Each number is 500 + 25 x the weight over its row's rms, rounded and kept within 0 to 999. Layers, rows and columns count from 0. Numbers have three digits each. The size before them is the row's rms in percent of the matrix's.

# up: layer 7 MLP up, 3072x768, rms 0.15, rows 1849-1977, columns 480-527
# down: layer 7 MLP down (transposed), 3072x768, rms 0.0753, rows 1849-1976, columns 480-527
up1849 096:484519533512508527507536522536514506508514491468500504478477487494542466500522474478551513493455531551470493507491520458509502486486516476544465
down1849 114:504504535503488530531514523480480489545494498508483489441479498457502470508510529510524528498494482527453440499504520500452496477507511517507524
up1850 100:487492487498464504457516505452484495472513477529485516484507511476455461502488469521492496513483493466481489522536504519494442495478498488478509
down1850 095:542502445520506531506469521502487483534490465457453496466447495520520480466534466485488558517479522493530505485454488497534519463486508491507546
up1851 120:475491549526491497519536518485550500522541492495463484448527494514508519518461517525450504545491503529532510508491520457506506528478483477492489
down1851 120:454524542563440532488547532512495520493534505491516460505489494463525511491518486506487494480514502482499517499531497439448490500482518527503482
up1852 117:513437451479485507491488526469507506484468495477529535510503516462554522506490491527494462523494487486495492551480498492517544525494516484476485
down1852 118:544495469479519504508498512473481545486491504498535551487481498481504509495489539507476485487555505536521526476491489466522512490508499476502523
up1853 101:527502505500508501468530513536491498487491543516453489501500520521496536506472537480490504507480505522500452521512545515498494494513523505520482
down1853 115:497499525486525521491478479476506478496520443526464506509511496447475521530515511521488531520510538532509555499512498569495513466500490467492521
up1854 101:464475425493520469486530447502489522478554495514538473490504511498514487539455519513524518460464509480524470509478534525507477465486447517510543
down1854 101:456482482504480497533476504494485538465520510497504445477470498477513523503487513475521473480464482532474488482496537501483484486473457465511490
up1855 101:460495509459524540461518499512532495472503505534503507531472489510476491472495493526486504515509487483470526504498496483511472480529532494521524
down1855 099:518496505535515487558504461490493529487494531528478513508469459493504468519470457529492504507509495513506531499482519462488496535489514533491474
up1856 109:460514504461467521518484512532475507514520499497461522482513480516485502478505505500487485461525444491509487524517477465543535497509462509513433
down1856 107:470485480454495569512441509493444509527539509507489489499516523448475473483484472468498548463514486491486495452525506456504509516526508522492471
up1857 105:520481463461501559481511536510498525489521483535493564526509479473505523483530523469522513469504482511496493470461499506459559518483481456532485
down1857 111:514522461480479432516507517485474512492507488484474486496503493495485485496519488496470521491463483470531486486498491535541484486453472504496502
up1858 101:487488491496483468517496505491504477515437488516497467499501483483483473471546496505477541493458507529475455519487512470502500511511487496529496
down1858 106:512465528579508444512503503551519473510457535503525493486531505497504457494470484499515545500550468501509527517491500540454510501476523458503477
up1859 086:490505490524461498500504452491479505519517534502533477509514487486508524535494499536467494455497479478518489560490527492503470504506478508491452
down1859 085:468508454540478500527472478497515491542526484488490481480472500496527479451475478495526530479505532484508511476495470459486490468509523487520504
up1860 109:426495497500495532499499493512535515471494510521567495503516488533499486507506475492517463451458505508494492551492464482483496490485446528507490
down1860 111:461500443495519501533495437549533504526525500497505474490520490503551516501513468511464507522525522534503534506507482496549493473559489531477504
up1861 090:523535482505469467513460494492476515502489478467505555472466482461485429547509511471549569531505524442556476486474516509514495485432495479480471
down1861 095:510520417508559519480524471509495491486497509488512436497467515486500442512498503471513500554495519479511524461480490506521494511482530508533545
up1862 108:489475505508515508505470527502483531488495519525501497465465503501498507498504520547515498528507514490487488494482479524491488500485505485496498
down1862 110:496520496491524471469518531510523471503493445493500488465511514495533467480451538486471469499478501498549483505544530513546511538473504488501544
up1863 093:528501465491508483491463489491528499512465515527511498485441508478520504544518488490490530476491484500522512486512488511500489553500487493508508
down1863 097:527516458500498506491510509528459537536494504446498491509462479526502467474509483536531531502542495474500498472517497492461514517524511496431496
up1864 108:491486476505491478501498508507498535497484503508505520513521495475507497486507470533507492530465500539515538475514510489491516496487505521570511
down1864 109:468500497457455501481497510487472493483530488456521517552478483496514503474509517510510469478456478478446508425482513501488513510478525468546509
up1865 072:515550535502509506486504490509486503485530493511510507491486527496513529481502495490455513512484472468462534523493501515472510489513514457525498
down1865 068:499527487473477533482474504506506486513516485493498499515506504494477517474505526493508535491529526481490531487527525528499500525517455510502484
up1866 123:489493486514536538469529507519513487507468503529532494502504515480523532451500464478538526509508498541491494502439518503486503494476474510495490
down1866 136:513473492541533492473494480491483502484516476459505454521507518512515487456528537511498523515541498489494479551540505530479521517465517524455511
up1867 107:494531498490483533491509507495516521503558523481461531472541505536524511509452469484492505498493465507507465516514503540509497504458514519493517
down1867 107:524510551510516520497511515536494507517541506527507509482513484505519526520461520512462481516496478516492519512552467491493499466505514505516484
up1868 095:515466499520472501494491488490529488444493514479485496498496557533467473479510495502490498481497464487471506529476467501495524502498518509444532
down1868 098:520461490512461508497482456488482491535517510510473510513519493487498493529508543541499495468488458501492506445483500494471521486519459506474550
up1869 115:497516532487501526506478450471521514500473521517524460543481475478541501488524483502502494509476485506503492474483494495497536516501517500523455
down1869 105:496529538539494478498507445503496463504507477526510519513466498511495446449477498549494494498492486527514479506550507478473479492449526499500480
up1870 102:507497487505502509459502497511516475511486528464554488571492497485460511487511522451455487461480518500500511513507496482524497511503509505491514
down1870 104:524498499567514465518489495511499543485484503504519493508494515478521445461497528476474511523496487528517537492518518459500449499496481493518508
up1871 110:484469505498526515485508472467503507498526462496501462497486459491507510516491511465477494478540503492512551452486529499475531477543460477515475
down1871 110:502442533515507512490516471516488463538453467519515538516498506492520505492497471512435524542532493488525542524506484446494491517538476519508478
up1872 089:507550514521495484464473522495449507468505517484488503530514504470506502539489509503485498542525497503509513508509530506500499532509479508484517
down1872 087:474516506549489520469493460490483492476516481448529499509487494475505483495492514496509489502494534496479499472514503516498490501488561502517523
up1873 105:515510501513517522475508483529480539464480480525503452554508489523484542481479461453493492481500481489537523490472503479508513477481519481473519
down1873 103:524529539504503502491497446483462528437532504504508480517518488473516475451550481479489484468475450442503539527465525500467444499514467468467503
up1874 112:579549502477512503502537496456483576501462528498499514506512526467477518502529526524501510501460545477525487481482558511487503539491541478537518
down1874 118:487468534480500498539516476528473522541504486496535497484525500487490466519501505510469474481486501526501507500462472485516489503514501477494493
up1875 087:449538461504506473490476491480510483490490518476497527499448486539474500511552538478511496488479491520485509473482505503475522498474510481464486
down1875 083:447501541477448464481499458463511518525504484485505488523481478489474520494526539466500477469488532475503517457483557490477529511511504526511508
up1876 117:541578482507565500483498534533463543463517509540533497491499534461502491474495489471503503504516515485489502478510517519473502519509498518490483
down1876 119:510481480518520498503526497493518514501536469521531468508507523493529489488465503473482483455505563506453491507516470497503495514479470502482487
up1877 093:500477557544487563527469519501446478487509465439483491448536461582487493471508453484510512508529455540540501536475466513490507487542522508504529
down1877 086:487468459502488510521487508467498483490507506459468490458483496489488508487478477482481491520466477490498508495517522505511480506496525485481506
up1878 099:509499528533469483480501459519495511482505508507467482543518501514449539462491497561507504506432465515509531470570522455505509473475509463501532
down1878 102:484508509496490484488463463510466524541523506518471505517449535524499496485493465466502513513459497506534463475490502473469478485454464495478513
up1879 099:469484526510516475492474527474512527508487471471478492508488500466472541474540510483479547473508478457522515513481498486490475497480485480501519
down1879 107:535466489510502554486492484529499474493538476491473482495521498526489495497482475456466517472503523515485478472483559497512549483483493513527527
up1880 098:472514482493528536510502483521512549500456542525509499551505506507489513516498503499510525534527478472527523515494512469494525546515521501530460
down1880 100:509489482517508492487473466501498492462500487462495475512482521486503502466465511514516492479505499495524455488498512496532527518478513478475469
up1881 108:502555483503504490544506520520465527483510513493500462538500489513516533539518483505483527524513508493488486526485506514503537454486490555506497
down1881 106:495506497492497489504472488510519472521488518524447484463518510490506432509520496462501534516504479502513516494458458524514558482497457516470454
up1882 068:484489494503477570497497471508453508503538483548549472580485517460505509548503464521494517489464485521497462540472486495557538482486460506461518
down1882 063:545498479492497527481477486496497512477480441503514505533460532512510504508444493500521480523507524482466510485495464515528501485497480521461482
up1883 084:546502497497483526482531503473524518490497465489496532480534469476521506488499512498480508497453517508505493497503485496543505476519492524493530
down1883 079:467510511505516514512512496452511456500481554483511483499486464456477514503545493493523507508512506507523480521506476528516493520532457493498490
up1884 091:513513509485525447458526497525526504467493503487462477498550474492496501495494502520500475515464529490448496480484493503497508469497479513487516
down1884 090:511459512485497467518511512500511506482553514494495496462499443503532507495508447526519451520483494482514533475486525477514498510510458502481509
up1885 107:457525521483516488531489479532473526500521499521548501544505541469485458486529529503465525448495490492526495456501495482536513511465540494490500
down1885 098:531480517521452486455490471534463469495474513473519442516506484524525479462485537482468487506490513563471508473497480472502517542500514474515494
up1886 098:530505492503489467514522526490450512500473482506516466490481477486526464483495451531512505489476515501513493512452515534541522468512491490486537
down1886 099:500522519547481489477445520517483468505482483496523488572511494516509508510492530589540550502500485522509462543499494523491483480483550473470490
up1887 091:444523518448452494477490552506488514445514490500525487460523538570520434502523503483508503514502473468471492515500494536547529507469482511493505
down1887 087:511515485472484544503490561485482481494474508550513475441485524484531508527515486517494551503495476508460464471510527498518496496472483464497510
up1888 104:482469517493438483489551550544475524498490512545475500487502483502505519534484496526445470475538493491528489499488494507510496488461479525439498
down1888 106:489477514512493501538494506482505476434480517518490485457559513552479430490504500528543469486505479499480513493461493509484493504481500477507519
up1889 079:511498501515487511542498542567487507493492478533550488478490491498530524497486518482472520476539489556494480515464489543510527508508502503474533
down1889 068:522445557486503449468479541542470531513514504497474481533493507500491511498532506450469482535483492498516548481517495503517526502498531443501487
up1890 101:494471464541538547476471488489507494499445523490447496518478514530504524466503468484516470514493457498524431522447537481470471489512505514529484
down1890 100:443520500495509491492494521453512494547521514446450480518501545486528492508520522474499510488469534483509475483515510504497478537501524488446506
up1891 086:515491520499506515486510502483493490509524473494543455526515482527512495527502506470504475523502504496495475469482487511491508502496550522492508
down1891 084:496517520463499480497483444474531492503493493490507531536532494469528443502490504492527466479506441495502497440483470494489535511511500515536515
up1892 080:466518523483536491530534514506488453514514529495490494488466496493478518531470491490516507502491508494523479514501513530525507504515541459498493
down1892 078:481537485512498493523500503521493501469521493507487520574545465551517568555497515517465480496502532508525566548477470502515517534521509459529532
up1893 129:510491511526499490477501510527528482487495528502498479502473488476553469543477533486511495521547495480515534512471466530491497525488488488506518
down1893 106:494515527479491505488497455525506513517474495520514500514468508505445499484508454519503473499496480534531485542506512516456508502513507529529458
up1894 104:472529524544481481484478520553492473525443480480476494461504522514501492470449509508531515475486486470504529504506511509492476498503506458504485
down1894 111:505513522488493498493509515508519469510481518486458491503451508486503506448485552471459475465515471492468549479469493502500487532547510514507453
up1895 109:536498510459525480511531518493494526529478506490486479496512491508489489478531522480495526513507533489515452504527472485519490453495480490544480
down1895 111:486527503494519499506497518506537483517554488500510490511503504488507479486508547489519464484511465493518504543493477501477504498488481462552483
up1896 114:518485495461502528527514501504520510475536465486565501481512522499521520476434519533484511515548504504502505507472522451529469510477504467495555
down1896 111:496499488501508535500516484521468472513499480493535484529492521538522484492447505522484515513530559485516531532497503482482471485437551524464482
up1897 099:515531521492473481544473533476573532505507471500553498489505489524488496511471487516529507480450522491488510506508468518546492561467480523546556
down1897 103:497524498492498535479522500505556460527493470451506476545537513530516473517451533506498491506451556503479470529523476501464518469464533487514499
up1898 102:521492488456479513481465515512491490488501503484524467498528537462495495525534498491515532544487523487501489517454525485491500464517480499481469
down1898 103:522495514508487511488453597513491490477555504527524476512520472501470495522527517529544519486520461482530514536526486501483463505478520479488458
up1899 097:498511510503506492484488529550444482468519516496532526488541497516483524521522445480509499484479505509541449462497507503471484518504530487477524
down1899 099:494510487509495483481512496439467477498483514468521534487474508530526501477500490554485552506493520497502549547481455492494506491510517550509514
up1900 121:480543494494485503452522478530540436516514516503499478469522491524508513447502476453491471485519500514484481463453497537489459437492539526524498
down1900 118:440475465507530547493545487539427455491473481498488540514539498460479488500531481464532496518477485488497450471487492463505474465483524551529494
up1901 077:517484523490536513523499531485515531545516481479521543477530534460467514517491492492492483468530499514455495534492526490499488529517519490519498
down1901 073:445516538507521448503504542490498514495510508483469497494506482454506514494512453504523474502512522508480493522480518532482473517464559467506512
up1902 082:509512502502524478461516488483504493468473512483459477432500486539510486519474483498482483486477527479556493494480499471544459544484529483522499
down1902 079:476534509498494509474545466509517489501473478530508478532499484471499455502504465479526496490539474509483489501510489506487488515535484519487512
up1903 101:481471536503488512518509512474463496510528509517486510468517489480528494480520530505517489514529465507469515498435488501478515496496522525472516
down1903 107:479499515493531441518495504469532481473530489505496502525499491509464508485532533481496535512515540537466519463532536545522501543510515542501526
up1904 116:492429481505470497523478518477510494517500474489544511507496559496506500490517467548483483514480489495531484515509500492531507489465500544479526
down1904 115:484491494492479497531454540463485519485451500500545494493463507525497470491481511496458526485521488512486460522494505512509505506491517525478531
up1905 099:524537442518514507517525544544474514488484505482507545506511540512552467505518462452486501480485554524531521514511511479531497475552512520518526
down1905 093:457488501471476494493495516534445501501483479514470509511501485503504455473500509531514497492509502487468473507510515484470503484512477501489507
up1906 108:480521498458471469481539467493493494534527492450507520504505494493518475456481492526462486492522531470488506480507481533528540498468505527492515
down1906 117:465454510472479498489537489571499489491494501508500493438479513526527474540550496538493483525466551510543481493516468516505502510514531522491520
up1907 099:528439485524516503505503509449509484491480509468487462503484501505492555498515539531454509526517441487474486497588510520484505500471476507479497
down1907 104:503516466530526537510472484501507510566471490538460486556475447510497480506475545510486460469508487499519499486517464495507475526477550493538510
up1908 106:508511519492487537494472478518512524527483428510470540517552506472497470525531471509517518485451515485507511535501516455469513541508461482477534
down1908 109:467530509478539502475475461498499502481515507484508530527479500511537486519496466555483490503444505555450519464507497507445513492496521476509546
up1909 118:492469511512483507504519484479483496530511519505503496528534520473482456498522486501486475439527502510488471484512530511525471528505515471522478
down1909 116:537447502517524452486535523503492479499539506500539526488540494527480523487512526462520500521528504455517484478498514507491474536509491479478486
up1910 134:492499521476497503526498524530507507502513520507460519470551492516518509473485511492474536460478480495511494501500481486511498533487494528482523
down1910 103:482509527475479507539528549503519516467521543458462508490521504495492515502497510479500475507497464506521499472485506476537473517489546541473485
up1911 099:517493515482498489498469448504471496483538500498514501463494529495498581488506508466506472467525487517486512495514514546504482519492472519521489
down1911 098:519505516507524511466493506534522521512474506505508519506503528544539513522486475513477522533483520531492504467458495499480474494527499518508476
up1912 093:470497508459532487500475549504460532479520502518537506491498517523477553486492505511447502486477517529527498509495511505531512494516481480558542
down1912 090:509533481451514497496499521463455471515518523539485473514507450497502516466518473502486507504483498525466526481463523496555533472505488495553453
up1913 098:517470506515471500491501479483493516510501482506493498525491456530500467507510534482504527520495476488475510528515524493543525484539511528524530
down1913 099:448487486486524490503550468499514498508522485522470483483491494514517507497448529554506465519497509446473490467474503486486491508543479527501511
up1914 105:486499471488497497512521464517459498529544547470516529517524488471501489538499477499483494538489525503454503483507505547513462509452508496452496
down1914 103:425528535491505518450522506486520479515464513509501519529482500509503505487524461537497496473499516539544480529492553464514487483465488448534490
up1915 098:483492521498518531506503482529475486504536510492482484564493472461469521503497508528498522527532515529504493501484478515520506506496515484513477
down1915 101:529498554521486506484481506498482486534510495486501536498536480492517494450489475493512496485518511478479461489523534441516482541533477493521548
up1916 085:512544464461471507528534525484481466475460495513506499466533503486497548484547478476474513472459505488461515510504487479534529495488490518502513
down1916 084:504481454492483499492459501515494521485493470485475450484508499487478484474563510518523508447502509565503498526524504484480484517532479515510506
up1917 086:503497559511490489546473470539508508467483512534526501482517499480499535530510460514498450502505520454468492539507451514496481546506460477479458
down1917 086:521491468470506488450501471471497514491520445488504515528470508506522497503514487524539553474518511480517468514486500475505490478522505551470485
up1918 121:515518488516514528549505459506540523465494476415487530505493508507509541510448512534516484518484466445494501493458467479496478488525512450518497
down1918 131:452512478519518486502491520488543498489483459489532493478485493514516498493500538481511510492514480489508476507492462523490517523490496498493469
up1919 112:504525480565474484482512549465518512495495531518516530468532515500516510546488509589518429513538535482555509498468509482486504524517474488509501
down1919 109:552503526509526459522507490493509469520516514563563483483463519479527501548485494514508517495529468528549428507448502488470479533489498489519502
up1920 101:512533529500523465492512484502493562527502516494503547484472476496498469517524440480479523491512524486520501501494504480528513498501504498489519
down1920 106:506468480472522479520510472505480549494508522494508451539463497463476452524492497468488479501521540495529492476500494532497497527499494514509501
up1921 118:470507475477513446504500495516494473544476539487537506496480448503435458510469507484486545511455511505500432465516482490506479490493493562475492
down1921 122:469496491509472499521545493495518478510481549510482514497503514482496470507509530547504492542463515512478469499483491478485498499491518517505488
up1922 106:523460570463487534521485447532478508522473551501490469536494501548479510493532484480533520513473517523473525514479514491511517471519482520460496
down1922 104:473489532531496519516538495517523501514543493484519469510496465572502567486520541514506519465484519509481503495513489485481496499487549463527466
up1923 095:507457518499497471509495481478453491484492512461526529471536518517517589493491457491512499526485487482504490526472467484488494469468476489499516
down1923 092:543491493535506523513493461516501493489483452441529517503480497483521526506492500508489525494454510544519506491494504496511503487508517549517520
up1924 094:547480503491549500532539458539487534501517496500485519527504484475493515467532509502482504510540513522495471500506524505492539503506477499493450
down1924 091:509495543455509482467519524518486511478515470473488538538527503513472485493509500504455486500470514506550471490531489507513525468504465554497471
up1925 105:480471446524468476504474527499498504476536514480491509471506474481456493494523465489469527528502480515478510478514488511485509537476501486494494
down1925 109:452452465472492513522495458518513500512513486519533496505506483497535492515524494505474524476485445513482500551523527553472496460456500520516502
up1926 074:506536498504477481503503506494487517553458510525482489500541488520507494529498548471468522485508477529517549483491513479463530502512515515474489
down1926 065:519488474477498498462480494484495481472554503488473495521462488498482529491465509512492505504465494501471465494495484502558479498490499534495470
up1927 108:523482518517486499486493463471527458492464497503531483486443504543505540475537504500510504469499451481545505496533502505509527537532498471504477
down1927 108:505506510486470476505504498542503487517496451471503519539520502528503471463480483496488495496477516497488510491502531500485487487516496493465480
up1928 077:511500509499485515510493479493504488464490564460505468474490485468488483524520461519486539511510538506496464540474481527520531494506509478554518
down1928 072:459509536456491542469500475541523472466495514469511554482500493518521494518489511500531462486514514477478537493509473485503481524515504515502480
up1929 094:476487535516525468528520504541557492487505510513517508487517510484575509498568501486508462487552488486514550516495513488513501489495487470504487
down1929 094:470498512476503454497503514493500499497515530462534484486509523519474487499483559487455502472523574479541494456460505512538475509508507514523504
up1930 117:456511530489522511490505502521503551481426483565514528513510510484479522436474519470497505522506502518459509519481512481531484503541500520474478
down1930 122:548496494503489525528495529466496517486490499511476511495503516467498555448485502507492490463462525492496503505515513474505521516521488492513521
up1931 105:472489512495508486453461509524501544494511469495475474521501469515528505493471516544537500496495507477495577535503514476506512507502584499574505
down1931 100:480482496530510488482494479501497479489481504517508518516478460503531519494564499514503535495534507507519546503498498444516506472488519477482502
up1932 110:514476518515524514487474479512496462516484491470495509493506524493480528482538556536497515487501480488468471522465504458543537467513499482497486
down1932 111:535475490526467501508487487561506485448492524460495514500504507520509462547460492499506514465508522526546436493513476430516492492515493483479484
up1933 108:514511456569498486537480496540508510430502539506537514507578508488511529487488527538538529500502486497478511459487523512484473495509448515502504
down1933 117:492497473489477506511502503495505492493490481490503484508531443514505494507427494484509523489467506527448484500526535548490519494470476520479508
up1934 102:476513486474483509485501488494528506520508522497523555490531514513516501520510490484541459502561445525495454483469489497502512481515550515479476
down1934 098:506549523501462490488508486522554533470443455477527503494536447523498502509511488510523527512485478514517464481458460479444486503521486538499512
up1935 102:457493479514526495445472501525511481472439535470490484479529524507501541524472518494529491464465495508499510507519496485478514542481508529497516
down1935 110:470510485496521528476483540504483494480490520534500492492540504468497508517464533540509456460493468484491552497510478496534485501503496547471493
up1936 100:455511488547497518500540472505468510511511522466511498470524514564524532489529508507526510506543518470525491483465548536517483464505542489507516
down1936 098:460501494498488512490566477500515559499487490496526509492498526502520473522518518486483482527480520522506467509533515509482542514522498489516545
up1937 097:521513504479514467504513509475495531506533508485502489537509484499488508510476459469528501490458467526478486497497515504510545520564510482470497
down1937 099:469498526494509501460507488517467490495505520479561519534507524470526444490505512542506495472488468455502513510506490499471501486509514479507538
up1938 091:518543485485506520564446493493508476535532546516499477487485512516536499500468487501498517466522504504479480495494509512477473514467565452477504
down1938 086:476466523505462455503490511501487493537517499547514498512535534498457498478464476482547506483519492487518498483487489488527448491505484480459501
up1939 091:526500480511548482519520505485508515467497500469469521518490538494528505531500511513507530489505523489477470472512499475480484522527524473459501
down1939 085:494465514498470464480512450478518511506508503451564484501521479485475477494484517476488498499472488467528531477492545519521493489545527533454490
up1940 103:503508548522460576507496509481518482508480495511501535499511480540488500486489515497468451500488496482480478492520531480474517476472505494497507
down1940 093:495456543503506474522480476533524477532512459500524450515480483508466571498471476503502510506485471493487548509541551484520502483490478522493484
up1941 040:518515518552477520503450494481465441465491478495493487491487495504491454464520539515496500504513499478474495510496491493532532505538471496476484
down1941 040:532473518542449502513466512477506516464507499476500513515537500541500491451510438465500479512459515473473544478564531461550522481465546499520514
up1942 109:517492508549478549486516477473511531529502513510483496534473494478514498532481496554482499486546531486516574454516500546515536483504521519503472
down1942 120:461506541498486515530531475443522532492506560474488512501495514456492482471498468498476479505501488518510511461488500504519492496505490511507476
up1943 115:455486468544510553512506489491526526559497492482513545533503516486508508520499523503449521505455468472508475425482523486522500532511489489479525
down1943 125:536439450487453478486493495521518506535490521487514493532508492522551499485502496524478492514522486458471472458485512536492484502472420502504529
up1944 112:494500530540474483499475488511504558479490488461490503519459473510493464520485480490513471487492497454513502521518526566532522523496516474527484
down1944 115:492483489503498514466520481512515511522514504536505502500503465548490519537456505505463460480512477521460479483488483503485505490524462511530530
up1945 093:501545498545533504508451530523551504522508503506486525502510469528501504531494534507507488533469507508481496515455485513504450495476453496482499
down1945 091:479474483505488539497514501554496531490538525504491484484473487568540518512457530529528539510481480506512530561484491523537502524509513496468477
up1946 098:473486549461460525548535495487477483474455522490475483490529481492481504509513486533502478482486460524514493524492480514517522491468526521526495
down1946 091:483516523461542474506491535548487455478520509493519458502506491436494509504492473485512438506529494522505518501520473496510514498489510512528493
up1947 103:475448499449517492528478476465487538513496451462540494511479515482491507535480478518489484527455491511492490530481516486551506493503466485510504
down1947 105:513478485486535470489505486501571509503478474474496457546497508453457491487497516514497486499488487469491526538534493494538466552494487504481486
up1948 089:519544487501527506515537527450519519491464478513531489529542540490489489463500506540470473506459505468526467514467496473433514517473492502525505
down1948 087:501456481522513546494508503494469491444487468499479512475510536445482503541458510509494471522511510534486511502530498445492514477492508502507462
up1949 085:537504521499491441520511498478515498490483490520517510435481492546537495468482515525509492509488509463519486501509510540459509515480513499515546
down1949 099:505535514527451553461512511516492533504539535559442519507531498477532523558499525503447503462504481508544524513475547503501530518497519466509479
up1950 115:486527486478574483503484492498487535469480491518510517497504557541490494468490499555519503514539542530502575480512509539498500477516503503500512
down1950 113:519496483479503486480500516467501561481506518481461540477506488473546503523502499499513489520512495466529470482520511509526480499478486556485512
up1951 101:538473491500521514499476529477454453501509506507485522525528547504472528508545498508497442527534515463530492510507466494482495509514474510494504
down1951 102:528474448506503499497517500487519495499529531496525499510486536520501525537521457485469497526521514497487450537468551472508486514533478483466482
up1952 085:480503501456514511512501541507539558502464460538518497520493489523508522465467510476531456453465493507512472486504480515499469528475499515516465
down1952 083:506546517452537499440484496494512476509506467507484501427514505507489525484496488487507500487508482531533524532508503518477595537538485487516493
up1953 118:477522524487517514530492496501482530534518539522511550475485530490523483503510524497501468481485477502522492484526461502526486538504520521525500
down1953 118:489491518491500502539572556450533508482499510502527486486509516541497518497486519531520517483475494498511513507504501553506497504444511535482565
up1954 094:520498462471532476500497515470494516485538459482484495443459477493479509539494468476478502493500425509502522501520520548511491481508471519462496
down1954 093:515501493495492538482522488470506515490470462473524513511539499556486487512548553494507541537492515595487499480509478500502500502517505503473497
up1955 094:513553540516515539491533493510531534496528489509511485512499524479509563472480517470498525517504507522473455524519484511502545519526535525497483
down1955 091:494523507512521518536480516458490499505572462508481482528519538479504470449488490509529497486541490538482507518525493552489495506487511472483570
up1956 094:464505538487510499494473501505518502498518522496518500489518506515526530510487522550510452479472500500519514505490487475506492503479532532504522
down1956 082:525475483484482500479489474499476493488537531485459483502478530496499495503463535510484535480501478485513498468478482502515552492476485476510498
up1957 115:480514455496546482496545466495480499482492509488472488515542461500467486497544538495499498558476531454535514509486515490483523503522506506478492
down1957 125:509485509488495514492534491479465478537523488544471466480507473509487499511522506515481459511530532421505523528558448517466491495489467510513514
up1958 104:500532477470472493505506500521491509482484570502496449502470517479437497511523491496514476467485471485491508530487556531511488497498515531468502
down1958 111:526513501518462473497482488490481500527500455506502466512541456469545480505478531521481483473523495499484526511454481520485516487528496491512501
up1959 099:497482539495517480494528506507501483537492490517518531568508523501434535491486447526458487498524483514530484501507539468471497499452509530486491
down1959 103:520490511551496525504500591507521512539504483458498467505503506509461533479465492483479488516461541474493521495528490499512503485467487499525495
up1960 096:490494491478538487482527531553490530443480487454502531506487460425513493506500535539527489473486475479480496553471512483484519504482506489500546
down1960 096:500529529521525517502473520509539496501482478500499522523532498503552478479506536559528509504519495455499518518502488493501489498540509500598529
up1961 110:518561450529512492490498500494514501520509475542563537525512533492502508499488488494494429491500494480511525486495487462479512540541502520516507
down1961 120:519484460506491516522498536517471468508542508480529535495508448449522496518499508478485492477486478507446521502511518500510471551488503480503515
up1962 110:513494514515496506469508506510483461464455532481483471516493512524494462473482502505502496481505495528471500493443524540481470469533450516489491
down1962 114:498526529508516459490503533462495467520471506541488460503501545514507468463475461536515512529489517488508472474510503523478527550514442488482547
up1963 098:459442512466485515529492503484515553539477507493476508495482512549546498499517469505513556451512471467528511509513523520491483498500478480508485
down1963 099:488503490476518495514495527472515489488447508459472481509496463517490483542526481500473499486518490532531477500552554521499451502479499505519524
up1964 131:501496532521502504448466473502484476472541463478531540507513498503492490521512471479534514498530536496506523464500450483503477497498540519507461
down1964 123:501492546502467504489521495550531476450539483487515518503488502542509499493488520478568505513462464483502502513514454483503457507521445544521490
up1965 083:553529431501509496508433495448484518489498511490478498501506509484494511487461526507482522538528534484532493508487574492532517564481505449508489
down1965 084:511521509501486520479523496472563521520494492533518495486504469534492487534482492516497498532508526512511481519503486485513513515486492497520533
up1966 099:508534525529514558474454485471518484479511514503474498523516520493499522490537494537507476498445495459492536490473484488463488520476488474481500
down1966 100:530479489503514460481475454525522486510519499528476534554496560532532533514511482499510505487531453458493487502506461483508484504520494486515477
up1967 104:524489499524461492494516482491462507491502515518536505467508466525519478475487501513503494500540532505494510538464509494499492515468492460484516
down1967 118:518546478526498508490571504499497544505505541536536488568492485523526538493458509473515492510514469515552511474479484493489483470462437499474468
up1968 113:496490516462511503522507484484539503511497545504508474437493487503499487454516479532488479521505492542496501492490510559500491514500509503482470
down1968 104:563469515511509525487487476501487494494489481461510466490515511469482491509472520467492462496503522514498505490494503470526476521501555518521530
up1969 098:517534495536564494509489475533491537535476498483505572505473516483454506536525482497485493511482506505542501498518528496494500546493493516503502
down1969 101:535477412513519465483499494502514529494449543477515497497476471514503506494535551507534553524520497562531477545528499517488495490492498550513476
up1970 117:521482540511484496528490515471489548493496499493473510490465520491520463498523550477551485492495454488517528537485438495473503451529509522513483
down1970 125:493498511506459501507531504511455504534500513505505521539536433510477513483537490492530495486501498489475497506467507488501503540485488493511491
up1971 092:457501501510503506487489483560490520507480502463522542503508466462503540479499515483500490505519483483471486522433578473493514537474525467518521
down1971 085:477540507488504496529521490495464575490496481490525486453544462546498503500498500478511475511460511533512517507491514476423499519495471451508491
up1972 096:433494494502532511495524523513507511470486526522472508561496476462484517477509487516527478502489472464503542475428539513496468538492467506527543
down1972 094:512475444481525475474515492450517478520492478505456498505498455535447511496487455477446510507510530541501537539478524529482521539472509487508516
up1973 111:461484466503510494467522526529492539503485559524485531453519510466506475531481487496515493538527478533453483471511515536499499504497522501549498
down1973 120:492508496495502476493536480511465481514516526518534535507525540535540474492541498513538535480521468538477483515544539471509556513524516495506532
up1974 093:516476478498526533499528490455519526509517505558493486462508470541489533501437465519533509516522493506504495452544548488501485505476510462489510
down1974 094:555441492474526519503470519550518524520506484529494508479498457558502499491491478529510497497525510445521495478490511454522477490530460497514500
up1975 088:495523494482485516472483493481495460513498490438515500481508531457543513475549494491537491518470466496477479518470510514527459488536506514528496
down1975 080:509510502449500505485496498479483489520506481512477477480514512466494464452499464507471509475513476479457509520460488482531504500543492485531530
up1976 100:503488512479490524483499502506494520516509545462446519509512489529512529513484480487554503471447486494540503510520504491510471493476487527522508
down1976 100:528503508476491530446492506492505525506535514475473545515502465465524514476495493488515506450503507516536524517505531453517494532490547495474505
up1977 097:486487529515515518505524503520481479502489472496465482460473518503473516545485510482516474550515510456481504491476533502502472520449501524544477